config.toml
n_head = 3
positions = "learned"
qk_norm = false
parallel_block = false
optimizer = "muon_variant"
lr = 0.0107
schedule = "wsd"
final_lr_fraction = 0.05
seq_len = 1024
steps = 4901
Each number is 500 + 25 x the weight over its row's rms, rounded and kept within 0 to 999. Layers, rows and columns count from 0. Numbers have three digits each. The size before them is the row's rms in percent of the matrix's.

# layer 6 attention value, 192x192, rms 0.207, rows 188-191, columns 64-95
092:500473498518443489489479510461488519504560469555490538469535503499520518452561547502474498524485
095:500506518504521494481491474515480531506513476494488502481482464455525481491545502511504533492547
103:489510525515472487486501455465484482507513488472484520503533501506545514463544453507553486533551
106:491527507456491462533503535440473532495504506480527536508434478520566517502513502528555527533500
# layer 6 attention output (transposed), 192x192, rms 0.174, rows 188-191, columns 64-95
104:531532502515486504488513480521474498522456514492521514525509521470470497535473478496510521506518
097:521521486506500512522473499541485468499465521470481532519460520505481491479481494470466508504538
113:474525491501508520543508536525512523478488517476503512526435485518482482483501532505443499488477
108:468499512529522542473521466511515485505485518545477470470522495502443503473480512484491490500462
# layer 6 MLP gate, 384x192, rms 0.226, rows 0-134, columns 64-95
095:475495470526465463489518510476510514551505476522510517497482444486482531481514486532474514493526
107:529432462517514503520475516490488465485511528488517483504504440488487500502493526517458510484509
105:503525479486518527490485458503509535518473502515506490491457468506451479519532465487491480489506
096:485508475481461521486540488483485521521540505481441448517540486477460457505475480516517496534478
079:490506541485526497510515506488495459502466523518503531539480510481469489500505523554489481518496
099:532485487514483512488515506483522560530488519494507496460513533500495508467479487459486480496484
095:517488510503477523531522520519524499486490439466461517484456511480531500505505517483512487465517
107:517536500496486523536511482502505527511472542458543488518488492475501504446513484521488486509516
102:539498503515492480511485487529499536504485496507512522544479526488474474535500520494506546515505
101:522523505448465479492521494532482468519502514529514526575526498483456456495537490517507477503522
094:453513509494479501511524495491507472517522474512504451468555505484492546497522421537484492492494
114:517470506513502539510506473504532528490518504514497477511515499488488479472491489478477499524479
112:502463525555491523560482469506477509493519499512514520525501509488484517506504471512535486504502
102:481492481456461538490466468524531483494498482460511467513476528516488473464485478553485492514559
102:485536491521481498486535516514502496492457504513507479508501540454496461501486504503486465511460
094:492482500473576486501488478480525487462497499492497502483507475507520536499562504528533465563495
103:455505532484508450490500512495506490502538496489501502458473454504506543494500472557558502503494
096:467530511462480521517505519465450508498519487520459485520472498481491513504466517497535499512517
100:440460477464546489501527488476459549500459481547493549486497514519509451528575474489518526526469
092:507535485474501514542516515492501553529502527490508483463478511534531515485490522475493499537503
099:512484484516498499476517493501483506500511533451512491454474512494496514492518473512491522471537
113:481510538491506440516521510522500498482460511495446501483469520528499471508530461496514490486483
095:521534505518468516548493513512474446590460482517511494545484534482490458471464478509460491514492
089:498536529512522487522507491549518499510448498495514512532490491479510509514503506499489502536507
090:535479465524511464478484468469472547557494537494488460477551530484544501517485526511520504473525
108:541514494520499466500500524500494505501503459508476507517492513479506478470489485514469508531511
096:471512497473473498498493522478537543499480516516531523483519518489560505503487447485535439488485
101:572519492512465481536514496513519515518498475504514468480495522507511489483475496510519498485515
101:443535518514491464485479478488526467560533516497534465509507499484522486525479472539467516537480
099:479525454480479499504498485494477481519537498472500557520516490490439522495523449451537530491496
112:516559498500509544518523487480527486515526492491508478488521488516503516502521511496513473482525
093:491522521508524530458498497474505498510487530478515470472538487507508473505494485483450510486515
100:526511489520466539506499482501526514543496467519476506474491543523489513498537475469506491476521
099:496455494513512485451498508527528502468494495510529427498500525466475491484494492524513536524502
097:457483504483493451487485504487485537459476528515456515433508495509519506472476476503503516512473
097:515512479480524534505487493504532474470510471488524515525469494570464520465484525530476462491496
104:451482469512513464525501455502520482469503464513518526498539559531530527483522488528524493492504
100:497470520486515520505479472544450527496545553517518474495495498465479471484516512550504490473473
109:490470484463483534488474494518516541536513476503438496513484506481438560499477456526511478521454
093:488571431506540483485459459512463492501505526482500515491478513483495526513494473499480507488474
097:488512499492484515483463458507501522436536494501480482472506500503490522519469524474503528581443
087:468504419516500459507498538546503477495503489510525514517476553520538511449505491545495497457495
093:499523496485520520493489507520473552483499495495536531514504494477483469496503523477519496488507
102:498494489456505467491526525468515545523469516508515505532541502509518525479510489519484443442517
111:511530504498463478522496482496518486481475483508536493501514526490472535479483525507529473480567
097:518539476479477471562489479471497478525534506489462532477535494540488484488485514486486536510505
104:493553468488507472476502535498499516476490473460480505483498509570507471481504449499471472510521
097:552542501501466549491457490530498516490514445486517489501487448497484473490495440532458499462472
099:546494481512518499531522491519451503508511467484481517490486477489453484474479506525439513530499
098:461495514488482490484519503518515494458542473495497448519476503529496481524479497470473524495489
090:519494508560474500498510513483502485505484484546488519508516492493505485529538487463550440470536
098:443538502516497499509473489503498557502497485514480506510483512498473487490492473520506493495564
090:481529522509514504480535485450474531547466522531454522509493491461526479493474533479511493501523
101:501521476488482554499489515482506478500464510527469504519518530488524492519492435478468509486458
093:498520486468482476523511513514514499482487530492540457476490548514509498497466514573523468491517
104:500486491487495537472541473487531526466492497479491479499503519509460489484530491426485515490489
098:534518538534473517505504463503496468495496465471535507418470496496523490495501461519495518523491
104:472491460508513499506513505502486501526450482492477466525485462465464535500475511498512463507517
089:463512531506516515487524460516492534507497480515515521497529482510463513510504508487503513468542
105:493500471476481539486489481489510523531537522467502490495543532546496516484494452483470496500484
099:484514488491507530492506475499510508491515497493498509492498508500484511528516511546515511497494
104:477507495458559480503488502446532492498478552475484502514520508500492490532481478508502485468505
097:479446454519502448505503502483516474523543483496523502508506446481506487479515483541525455487488
095:504470462440501504470518481518486527535524475502521463492504522506490510532494494470544489501498
095:541534521468499499466497489519502490480485496489494552522495464470469509456464505511501547503483
077:485506517494518504492531463503508512494491452474487459487536500493517486527504518504488522455533
106:536541498509512494444490581435506523492455501509512491507511488498500496496497468506494445457492
095:461491531529535523525491472520512484524532507507493482484518484506494483507511504501459502493486
102:498528480470518502478507482550523507502471517487464495535464501494471526537544460537484481512552
105:539479504516509496493560490516492490486505540519498454506504497518473498522458488493499485489478
082:527472519458478511469514441521538501477493482517504506519489480552487504493490494519474490487510
106:492478479484500491507497435473490537471492516532489528482464492490474517486532477472501464507519
093:541475493460471530515469451528494505534487509457524437503473502564469515539481478513531500519502
095:478525520506482497507481503520522545483545538516503476512479501511504531530485462505513480535477
094:475496494453520441482500472494508548469509475497457497528510532475490568503522514545495471520499
089:530506546507481533555495493474514491526499539475492506481531487500472483528510473493525505512439
101:464523491466488456480506508508517541520444447443497515519505506493487512529473466503510440478479
098:534486539497489484478534510490522541514498471538514508470494462476475476520517486507533540463490
108:466469490528508484516516433505509484490482498488537492541485510501464533501523479511510521500523
110:545487497487497497470529522527512494465490497513501526514481509503501431510476461497438481516476
098:558500525487525482492465500472498545497465516533546487523506521512512487496508492489494498494464
103:476484531494507540493539512470500518474483485520481507478498527495490565498508473513484540477493
103:500471458488526518561478485472464542480477488491487539529501479497498464513536528537530500504491
090:491512484465521501512469477508514508498501498510497480504521488513457553505503542565554500529513
099:523534504496528459522472504509469495510487491514485476521520507524458457449499521501474504515512
095:518504454525505489484493452508511548532519509514515483505516530496487495459475531478517532463475
097:485491546446521481476533504499532529489513505528495523468453465506504540473518487505485496491510
086:500472514514469513494474518487471461539473498481491517470533480466533520523546504501544524518580
106:467498514460470546509533487482456481525491542534479482486518529474497506523495461482485540498478
094:472514526542520491481483454475482520555486546540520517483508455499526478488444497495529481509537
102:484504502442505493532520495517478516517530521502500523528481489525502454503504487511461505523458
097:487494501471525520499494467450504486492491486537496504514513497476512530499499488496482435482438
094:478451496451487474498467524463521504505507484504489522473525506478509474495479491497513490513545
096:494499466465478516495491490527507512469499521523519478528504574471478486524517480479501528559544
097:460526490517511532487506506463540504495521534512424479496535490498503491499509453464501540524490
099:502459508534512532523499489507504458496477546511512492484485523503509490515501471533492495468553
097:495481494512494533514464469523557493517458488524474469466520523484536479470531443515477480499518
102:490522489484488536489485499559502529533427493532531505480481512514485524505466455525467474517526
100:511510554416507521495510471512451504483505545472538502490453497492457504472473473524486483469533
103:496481502494499503480461528516536507486481492547519482515531518507452457482477494432516468508526
106:517519508505524484497495503534478523532516477472466515496480437489471506472532490474494530485491
101:546518415462526530463484457509493503503511505482492458542489491533473482508484511540506538494528
100:450503443514444510524505497532526538509506526477520560509515507521527474481465492424521524486583
098:507534507492470506530481493518440538559514513482507515513475497510464551504530505514462501518534
104:484474475531514494509479492505518495473548514516513504477502540486462465435500474481533496453484
103:509471508530537503471497502463478539481523487513524494492499531521436493514530492505536526509520
102:508468530519529474536504470528525522504484545504484500501508537459467489493460481517493466474440
094:490533536494491527482494479481477482489487504592507492541514500523491485464464461499473517501473
106:425497441523473499492525488454492480526507508553493454494479456561503501533479451500475526507499
102:519512485540497497508536502489556501484465541514510505464531515533541484471518498540516494499503
098:477517467492519502500503506513496459481489513524503502512497472482524472519482455509498476536500
097:478519474539516534487532427537447503456541464537511518459498490498538525479513505498509474487509
104:451505534441503518526455478545506499510482483491471502495500469499494499505536509511541509519508
102:481487489491469548494538500487494494497551478527491497460505490525549529495540470505495537461472
089:526482501502530469464488532504469479496480507526482561485512517533511481479465486480515490494437
109:514496479536478456498464518498514524509480496491489550507462482530515498493518510459487501497483
103:540487492476491477530526514497466500471496491478467501502455484538462498502477478481479530483492
101:526477515520477522516444491482519472515446512492525503533495503470496523497492494498515537526522
105:515494530524515526513494473498488552513509473491535524489478560467503466524528489516475477470505
103:497469541538483485511493480516503473503548485469487494478531475496465516487531470549472502506501
100:490520485470471508498537522475492502529502499453484523538496502509546563491491470549544499503505
102:480506454477533471470479498477501515527472519509464517423520541478486477537496497478512514448511
108:502567490529496487513486492493471522499499533479496493522524510502502475505471482545483527497498
102:542517477536516500558507486507517505445489521500521531499513528502504523480549428441501495485518
095:505477550532515513494451499491512522481535519458465498477513505518459518473476489465483489480515
091:517499477511502469520530506492499497501510525536481548477537484542490529484483507447507554466537
100:519512483522489523499499476489486483489497517512513490504482467514503530495509498496506463490476
099:514520498510499519463489514503508459504528483512480518488503498519495444542525486493520482487530
098:496506513511494493475510481461501476502508504518536480479489493475498514518514516548509532488480
114:533480510537502458497489489495472483542454498503525484532518519506476480421501508469527479552490
095:535531472491517533565513467494527526492472488507479512408486467497515511502508516456549517495460
095:474475537475454454512532539463507506555503501494551492516559480507476512463509502513481533517485
100:498507482539573532506522497492516517540511564505494506543464501509483505480548519502495523491505
093:466521480503440511510507540482469460530530537504496535493565473501500505475504461512501499465479
090:523468482473446498484504473517501494502501533491536471475498471471487535513476517502510513501513
# layer 6 MLP up, 384x192, rms 0.22, rows 0-133, columns 64-95
101:493508526502524518501493514506490531518484493509511524488529492533468483479458517519463515482474
097:530467508540540497498484504504492463473549499488498518494512454489491473507490548520505514480494
107:477564467492487506476452453514510511510492548507545514512463501533504481503486504532534454507502
098:503503484467490526497511530470483473540500503496499483493527506502480473537489448535479488498495
080:515526504497461468475526502508475523479498496494553487429477503508489516512500481521507514528510
102:508525487507497501475535503481483490549452492426469485518550491549497519503532480435463478508459
096:508510503499498492501449500514472523528452474539509517508501509538514491454476515519444517511500
107:510510479463515499508511509508501507448528479531516514458505527509516546486486479516515525465485
104:495514521509491487510542490503503518507474502486505493544496542520489484508500503488535465496509
097:494494463517488486507472557534499525533504493454511558484492511498505435547465498559509507497488
099:483484515514513509529489508501494487559508473521491507528493487507499478550526479481543485446487
102:505529494539453493471518475459496438538477540502511479481496474525461494483498499477521487484469
105:490487496468453506517501486552568505507478503508510515513477488507523514456499525504481518515507
100:479528476500530496497502488480523498517469509498537479499494487542514503516530493465539483485486
095:475493509497485514473512511525517502476483502500484520482497521505522498497499490476504498473504
110:568521468480538480514455518511471545523502490499444553497489489474497487514514533486525519508552
102:520565517491501482477457523522550447474508485481525467477473458485480500526500495499523476502530
097:525498506528498512481500467481510515499490510490510490517539533497482506496493501505487481496513
105:513503480529509503489506483503523534536550508510504518496487442500490588452517488568460479514492
092:482460487479495506479480541526519476505536499474471487466508506466529470535533488492512506526498
100:488530486536488464506476482558541468487510508479536537515493518498489518489460503504480499510504
107:512474507502466475523503526483517480510420485509552496476505504500565494547507487526450476517495
099:513500534487470501507508552524511481497486463545486515482520527538471471497525474503477503504481
088:488534458524515514513497504500496444510517490511502530517501550524503514535517456488497457516480
095:501509451496503496454492487512497524501508517508533480519491558445541523509478479503500480516527
101:505552497488521472541518543474468464522513507518471516496525499496501488451475527564487486495552
097:541492527509534453487524512495476492486477539486540509538508579480506503505526477507495498488499
111:451476526532499478525529520472488480522492525466473546505502476497505509517471486495461553514462
092:486505486510505466486506478505494486460531499502521513502500506487476494489501473520508523484511
099:509504502473516476505519506455460489487514484514473487499495578502556487517527488494505469515443
110:474467512531547510448531473474511492471519528536458492436489482502530484477475529479498443526488
099:506513524460526505468525521515489487457493470476478469495522525496479533498500515507501469485509
099:510485540527447496510491484502527502516503456513500493478449520508477497486521485544491524438516
090:513472537502483548490466485506477457515468556497544482521514484484455494474510520537505492483530
094:505489519514519491499482493463439538478466494504514499526517522512509495507498513487471515513436
091:529511483506519530503491483500487528501508521497516477477514479455510486518477531484535509548506
103:478498490481502511506486468486485520486470550487483520518494521476489504500453516470519504485490
096:480480527470509515487524474466504491552493524519468515526518466439519506508488497441457539490519
101:495506506516540528516494519492471490518493557495491498452514480536472503492491507468522474498501
091:502543510495527478492495500507432522530510502477460492457473484465492549507497459509516494484452
096:463490514517485509532482497475507528471559501517497487517526499488506455507491496510514495497453
089:482516503497461478518482513534506472467548445484529491531488467502498540511481475471509493501508
098:505533477551473524505499511498512469470545460486492527536473502476488486459523500496490491474521
103:471450494515475456456476500522513554537502502533488504556500542488512469506522490466495460530485
107:488487516488485494516522500442511506469464504485451496500539540509506503531521488546517484546452
097:516527489489476476495478483496481519500512528481518510476478494493475478478518506523493508511478
095:497553466499494508481466508518549537470474548498479462542489512534496432485498479468494515496489
095:454477528494518477531532494484494492511531536520484518517539530491490483511452549515487510510518
091:454454523491447496503478544459514502482504539493493514513477555462508499549511507497485509485530
097:553509463510524491492478474511520524508459498524511478476512487430451501511483521523476498511471
097:468536525492484518478507525489507483471532511499463466474492529525510474497491463526491514489419
096:468451498471496511497490501474511496484463490508480491483487522501465461479487496524532497486538
098:567561482522504514531534526506521488523461489469473492475520527520485514462490522504490461490487
099:496492493447499506474507526522473469490452505458477543439510493482506473519517491508478519490482
102:483484457531518501445530513492485507501551475490489523474480458452538507501488489458507453508502
105:516530534506526477517500547533481524495534495515508487526476521461516474492484507535464492504496
097:498504469484519477468511502530493521510519516525465526563476478462492525505472533557458529540518
099:499499480505489514499520530508480515488516482504502472510500507525521441476517522451526504461529
095:538457508489504458504498512475501495459501533493496501477545500486487512505506497464522478479462
099:472483519518505453524515528518496512559510514492501477478481524482502478545472518562525543480504
099:525523506512516475502531485505505516522456509468522497578471509526475451480522519515476493495569
109:478509517494507530515469508521549513457530516496510488489480497518531525518506523514460523506508
094:447460436495525506467573509489502502549553513473477453522499480515505482496496514534527470505539
094:487488504498503530484518493483560546511495464473477478497509522496485541471493481509512486498488
101:470491489528523535508522505518477468519497467506498511548498471542479514513513503481500459522454
090:509504493466500527498549496480523492495536439477484435504522470490499500503486556475530479524504
098:515526501507495473495545520499486501567475549515492507523470508505503445482491532500486534520503
097:494495545503492509490537529504490532536476501503507485475527484552457458482497489472479528467504
104:513509516492549493472501495519511523478431463482526484520479514492515491468503470497426498515534
100:443503508497460492471474510467502504481521551498540481502462522541500508547506530525500519516473
073:496481507548483530499531515511522473480555481519463505485560506456500514553555484488512496497508
120:500476529523497491491497501492519493491514511517500468527459511530538487509550479496494474530493
093:475482517503561454509516507463450480506504490538498513534493526476489500476559534507517506462488
094:508489476465515506482502516506463477492469494535494479497513464484518494505518514498490482511537
099:476499476519487549476479606516433482505485479459535515494483492476485436513460520463504517488485
092:531490497464503514463525525495463508522506486469536518486457496525519532508490481503457521520493
103:488466534513503490520477506468476487478518465521556532541497518500542474508487471511485521496482
097:481469517536492479526517510475510497476530524501461524541485530501509524518503505472491518560505
100:455497496465438469509466537474514485532507504505491474497548502527491515497495506487525506548472
108:448511536494511497509549507533503470475525527518556534518476484487503500505485483487503458532533
102:491485484515518514520497506549487510510527509478455482535449537475529504467494498483481501514472
107:545452538512534479439499494529520537484466538535506466474542554522478457454517513501438500485491
095:485543505458460473507525516507519483549498513467454500461502488535572559462555499526472476503468
085:508501510517485449496537538485444516540506512500504513441441514524518487489492476468462496480531
089:492450491478523453506471512482481546488500545486519501521499492488456492482469522505519502520504
107:516474526502462554491501561497510510504462503510474485484507502488533520543563550537525495540513
097:491488480487496494524518514524504499501509446504480548490506461507526559483493491550456514495497
087:482506478476497508565453534442490487486485492459469495550465535517492469504512460523510509503530
101:468512523470498491514520506479484544510502499516515512483552529482539498484496510504519485532489
102:498550459514484499551490538468528497479544471501462490494409515536490520480547506545480551523474
106:512474496532513484533453510484491504470535516480519467519524504473505479487468455524527484522503
100:510486496513531539484489459473510463471494520582483476493525489490472533478494496441493463477500
098:499505486507502523480477507476540508507513486499489494486515524536546483531500474489517487530513
092:499485506493479514547503465537482507476525526499496504472475524490453508491520489501546509461495
103:492481512532492502500461504504516498522524511475495456473456500501463521490492512495473504508491
104:530514505482481509462463505469451483487485460528485471521507442501464500513515529500510501518506
097:502496466496518547505502513496527464471482495510479524442507513498495544493505488479479475519500
100:494505507546539441501514493478489480518518490545507532513521501528527450480534517492476508494498
099:501479545486480504490510482483480510493466494505486502518513524524482486532524531468476526457460
101:495508524482485489516497513498535511552488518532492489506490502503511498515479494497510495448525
105:509500506491499470499524494520510457475499499525536531499495564477510549559443500491478498525483
103:495489517486512468504493508454523484507484493527510541465501464510485490495459482437493457509521
102:489500482537489549523493510491501498471461551516491546481515495497546513480508508453508463480551
100:458473529493467488530475528439500510505590507507501489496554487530529528469500452483514500470510
100:553473509524535501477499511477488498495501505513477510503555486491478500472471476482497482453499
104:531533461450504515509531506532468487523454474483485528548537579487507513469471501478494509525458
106:490483511548502477499476525524486513544474483500498493466512495500598460541522462447474509477491
096:468465554515478512463446494504548505451513527494537501552474495477471504500467470499515520473507
101:501491503530479489494514481498514481524472474499500506493467525533519467516500514476506536504535
106:502535468465499524525424498461462489512497482529467502505509506522495492540488522509497509523480
095:475474490466501486487504469485488486491484488465498528481470446494481506519519510526589468443470
104:473505474483473529487514481522516509474513492530533530523488495470494491515535506487520491495496
098:457492459460463456528510551476443532469497478490480510497535508500478518485465543495506534536499
100:486498542522546502494503528443504539507491475530494496517491486507507497510493499487515484516547
097:525509506508510444478506512499489515469483512523512494467481510494523498474517487477528547461484
102:486469517495489488500505482507492522482502512495542476497501474498500509517451495468489531483491
101:524459514478511510495494506485518528476484494502468510515532476480554507502497464539511496471499
103:537543513459515479484510484490483486497517499475486489517492499485443434468507533536476480504484
099:457449508467486472451485480500497526512503513552503465517534473494514538510535511474526492489506
108:501477542453493494496528487482477494508534519512472470518492536505409531513505459484495464542476
098:485528542486495520454529506522486458488448505496503528520489470470489542453482461504531476462504
097:486488530510476485508540543526477448512516489444517529501532488528520505501517485490477519511511
105:519508509516489494549497494512483519495477516492534520555539499458495485509480527535505519498491
102:481494555519505509492547508497499501467472514479500529469504484524515482484518494507501535521493
095:551465507517516500500503495485447506521519512517523490478513580479511473457507545505491478514484
099:495482566465516505468476503514499518520450464490502462517494497439456493477512506564521459461485
100:542477489494503513513480526508527481481507462504486489536486473502506545505533494494494534483505
105:511567506506484465488497532490487450513544499514466459526479489504542481514507494508542519495513
093:477492523479502487508505513497537511545465507484489478514483513514509470501508494506493476489483
105:459502494524525510509484487519492490516475485508503507497499511503505494452487519496525467554489
099:566479518498516489468492514470525496506449578501508520439491512452520535530490496432518539508517
102:509482527458517454513498511491490507501501458492468462528498447512452469478480491507499516492533
099:537530464498514509537505520503502522550534495488479525518473535483497501478496526506493506497494
099:509525499479460479491531511478525460522504501495485492511499489500433489467483509534478487520482
# layer 6 MLP down (transposed), 384x192, rms 0.145, rows 0-133, columns 64-95
103:471490465539509490487510493512512493460502506525492535505466521438508502480473496482518490512516
103:478486443502532503500482527489482490483466525510506513460483512488530488552488556534475522502465
105:485462495475526532497479501513502532481521547559478489467467486498508505512527531478502473524547
102:490493498494514505523492521513527520524471470462496540543518511471450514505464488482509489479515
073:513465518517542494458473488503440515502460539520545482486493475469486514494485534472528493467473
099:488489477490473452472474533467519530456446476492500507492481492499529507533503539488506506523497
096:488511490435514513470487443492475476497510496499510477533462524518482457512542495549514465510490
110:493470459530523510519508447482517530490496500522515499516483501536517512512513497468510513462469
101:455525532496489494503486510541541458497456494483502461502564496495536487501512479471504528515496
103:511494495461504462505505531535507483482500440490486514508529514521508466543513511446504497480496
101:478447518524504482556508482498528491478455498458474480479538522476507524492521523515471543487531
102:486453489473516484537467452483538505450501490468506484469493486513504513531527493541443516501505
105:495496485515490484475456488504511539536505530519529524510511471510498467448465471479426543463537
105:506530497519471480476503496508500491523500499531530482509434495517501523521479483547513501461474
091:498458484508534490467501476531471488475480515510454517511520518532518549498467535496534542523491
105:492522494482497476529496502517489455496454506465500500508500501475469523479518523498484525461551
100:490482474475516469551483477511464473478477513512469515516459514489503525507568481502484518552478
100:501514443495522497473446500526548474469502519484546521476527473538532495550490507491513463465476
099:516522513549522493506487463509493538498471492495521489521512532515501471482497491452499481478487
095:485524542502492542530496459515527510496514526487444467526474523504485527520521505471496507497506
094:500462461498479492514499483508477489510496459513553527503485550477543501479484516510467462511503
112:498477542474482540499497524470516473499471493506513521515519491504516485468498506537528485507500
096:465483502525472485509476498478532494551468494518524529513505489526543469498530477491466456495532
083:544480502527549463490491482503490519480457487505528493526529471489500482479444511483540532489452
101:502517484497483524513511503559468517467516530467489529477499509511512495475504474502514491516510
101:487526517540479500475511453520481485506494532494479511471536467506541459499488483508469512478516
100:527501537502486475450525498519506469485486486533547480488485490497469536495566463514481489447502
107:502498552459524469500482528563509514482483502497479495557525477506484455516435473531487506529504
102:490531560524486490457498497479516525520457487485547519472499480467477503495484491482495500489506
100:496444533496491504490507509469499482466515497507435521474510555452527472509507504536530537516486
107:522529487486490456493510524516464515471538531454544490465473530465498477501482496541487501498497
097:511529524482524500523481512485486515495442507519496519473516470538494473502462488507458495527510
097:525502467508432517464453492478503486500545487507511509478524497503518482528477522525558504461507
098:503515504498505487525451517474540537495478537511515482518546542469518496529523501521525536500515
102:490520499445507467493544478476525497517529492499533509524438515493479522482470508471481513533510
091:483510536493520528535545511470476462491509484503436520486501497541513486517501496498495555505537
105:517500527493500524510490497477513534519472472489533521539501445480511498523569481484504472518512
102:532509505499540510512492447454509470568499532468461529534504483519527503494443503446482491490535
099:525423490468502505517478541534504499480517507479461532512489529464473529505459505530518497485477
088:475494515493490522462537548476519462515472494481455505533499524515534476452445500464513506529488
097:484494516529512520508503491462470472510508495549474476497470549482518522523470523494523524529467
091:535469464489506499509446549505505502485487521502451501463556548531491461498500532502545480455470
100:536460478525510503539487488545465507454472466541506528454481546527508483531497505478497504488513
103:539495548541510551477486521511501480468519529500510468527495523493497486509484493502511510534527
106:472489539528502477548468501521498466493529528485441461490508496508529492512505535521481505485472
100:493555494471473473515441468492488483526498481488512511479519419539452524482481544489524523522481
094:496506522452530505543506490519532479480511520505499537476483509540518510512548461504518487495515
102:505484514539485487520539465479473510431535504488469524485560527485474475509489524520493510538514
100:465491513537519497476487512451465471482486490467556463454502532552479468497468504494498489504552
095:501502540574506491514478521456515505499503494499473515461532507461471504508472535509481495476521
095:506524524494513499509516454495509512517503521494457509488501498478517541532510518491526532545518
095:526524500498536520489541523495507476489496540511451507507492516522475490513480473515528503450538
096:496512528479520501548465525507517492511501530512528512487475495464488488504467502469483516527488
091:507488517513511473475518465511534510513493479513492502503505492483492517493496530474518468503499
101:509553551535510525497492488526488504463502475500573506493495506493509548518472505507473520503530
100:485496495490551502517507498486482518510509498495481503497525482494534518559527481511482538515525
102:532530484479547543472496475575478515464494481496500513558508514508503514469499531480491524491462
103:510528544481476485488507478518490486501533492548536507510456525480491467447470484513515532473541
101:495503483474498544536492504499506480555479461527521494501513484533520462475501485492475518509497
102:506446502473471523550532525478480501512511455537502489516487482508494466487476469533521466474508
103:438490531498456512499492497516516517503537458488488516500486470491523529511506521446478511484505
104:475537507493505513479516549447492514536456505461496511526482545508494490504459513477474503547511
093:540461481492478537458515508476511464506512467470496503496470470458487479537516480472478496558460
094:523470524490504444517489562496474507541560467459482489557477514541513482520547513487472495506488
100:513499486476479498483504489499512514505513490485483566507489500512468525520512482476516482504527
103:513482469532450517523541478470517500511521475516461526505472484461538468487505511501535503514490
104:522481454515503478492514495485492465492483504475539480437515517500512504491486494482487501542465
100:486522515528561508498471509509501502482537520436489510521479509501494472514526493482517494520505
096:493503519440489510463490527465498475467477516465469508517502489500489483497515476509489466488488
101:523512521516530512508463484486481522481464555543458491483459461521519520499541489513515544476498
078:486539536510506524490522517483493489512531504484471509504532446532496527468508485493465467514537
102:505459523477505465524511479513523488478517508479501481514554476488439481493518490495507484487500
090:503489494439518478499502528516459505498489492490486523499489511511504468477483510491516484468504
102:509491515468479494474477496519516488472485505509506507506518509504460475523520502478524450491510
087:526468519501489548473498509505497457505493529471492493484547521502518438494493462512521490495493
097:486532500489468497497484534526541495477493480479495462499492496518482493495471510516552505511485
101:533481515486492490463456571487513461473497493500546477517509514529548522524492507547469540531568
101:474522497515503490543477479560499521506500510454505440520515492462510492501474509455468526547462
099:533506487531499461510506479547485491547533553528533540517518502487533535525528511508486521498495
104:487527537467522513531482476471498493487518467462463489482512525469476498505519480510481509540485
104:511469440539517477504516507494512429484473488444494518481489538479454497499493508487523510505480
113:509514486485467526524507466502472570495503497464499520507536527533515523465482476470523476483476
098:500540498468485499510508485536529537475512511526531490447498492517444513496507461480482510467540
093:513506497523471455477492509482524467486491544539490518496516505479500485508518466554462517479453
094:452538457507488509444493465505497527539481454543490451509492543502501499535435490487509494493480
105:496485523532470506492541510508536511519546494511496506488499531466478486546543503491490458520436
089:491522428469518490477480473496516505510457442503525471492506493504486521518463492513500511502551
098:563480500513499519488500471569517524508476507531503529479478506499518544495470521462453542474468
103:526447479485497486488505534524527518508506483487532499488515512524515512495532477487526435467498
102:499492486471498488514495455470485527509479470496530463490517492460431450502504466536475517520490
110:508523440540484479456505490511508460544497507561526513523481519487522480481519514483504503497463
096:520522508526514475487530527477540516529492481432490529486530452481492453461555504468520481517485
096:495473523500512499532514481530518445525533474471509493533496491488453526501514502505484469468468
095:462484477506501531552534516516500506483490464527539517482505553491470518519504513496515475513526
102:525496504462549486479551498504514500477471505492494489429485553519533514546500477501514494511535
099:551511487552475493532511503484488527495483491513496497526543433478463489466489517484512516496523
098:477508555483497457495497488508494487472513508510526505507522485516487470497499512487503522502509
102:523526535484492503503534456541521503505509499486490521476480498495509529500532441514491501530476
101:506516504453494493547512483476510590501486503477533529528494512501504501541490498492541486526512
100:533510475479561516495490511496487486522527496502528498478525490488559544486501501532509478451506
102:538500533485433474504504487482498488457506495528511485530526507488545496522485495515506487512504
101:454491535478523513507465445454472551487508467500489528509488495514488463528521503504493497531496
098:498475517499516533499516502509521527492501485500502521472519556553529506523532483448479509469480
102:510517502470539540501473482532480529485505483512485506494460574503488458516527502476537501528496
104:512504503494488487527484530479532516508521477506527483521499480514522472506476506490482491526522
102:479534506495525479465524509474499521518529528482492459530476502515552470471488520514525524507507
107:518491509509459507499511561503486472466462482499467474535482503500533519498537483510501518482506
101:514534491523482513508473492508504484456493531583485483531489471511508470490504439457488502500492
108:518512499535506495459522505505521496489543520489509477495521482513551440492528523498528504475548
106:473458483504501513476543521483513547494508505487479492504476500543482526544489512512470496511513
106:510477492490483550465489492472530532535556485545458521499487500501476472471483488509486528509488
103:489526487449507502506500504503493476481529528488481494490545498519528466520449548508447474475487
098:517532484512504491477505482457473501485503501430501529490480486483486525503485541530490479513523
102:520496484493488518497517497488521483501469530478475496525546536476474481490514518486501525489472
098:506446505488487477536544509533518511488507447522484465458518466461513521519496509493520476460472
100:538471462493491504534527481495521504516533490519452536491512491462532537498518523517498497493490
098:501532500519524493509444463500497498466500497432554513495511459490527478468470489490487514452480
101:496492530484501498496488477537511534508474518502468511507459487497484484502496469526514491483492
101:508478507497496523542486461526468515530531510536537524449468471476503498501554483516483465507519
107:537516554552509469485507489437485494498511509469505473467507487504487478485475476502455512538492
100:521496495529519480493530500468546499497492507492551503492478501532557504528474496520545494490473
097:516497500517527474510486481466475485527485520474540493544440475513512487470514508483523505433458
102:502527524494542495505477507500544482466496515493535501567468510500472557543509497525481486502500
101:486515519542509464458518525482495488491504482544511471461473496533508494506460525524493470470528
097:510499527495482498530498518494486529464513469495537528438514538459540502487466547533460558517493
093:498500495504469483500542491503464502498495519496497515513514490502483499444510503476508507506496
095:471468520473512513471521501517479482527512543498501532492499538503554536472474482512520505489516
092:494483460490500433505504519466504494497517515486503501473494502491513490515473550546508528521445
096:491478452527471508508573502482536478518511492522519491461511467442518500480511476511488471516505
105:489489544465485484551500456461493516511514494508527551459481497511524545506569478507498546562553
100:546501518490467516491519548528488533498500494469490527493471455490484473482513528455538539530469
099:495467454496532501516485463458490496494568550475463512546520523451493479537553511532504529505470
101:476505498460492521527500522484478502453505463547464501475512497499485534525499495547506492476518
094:431500511501497514451522518498522455541473457517508557533504527486508505506475467558529483516481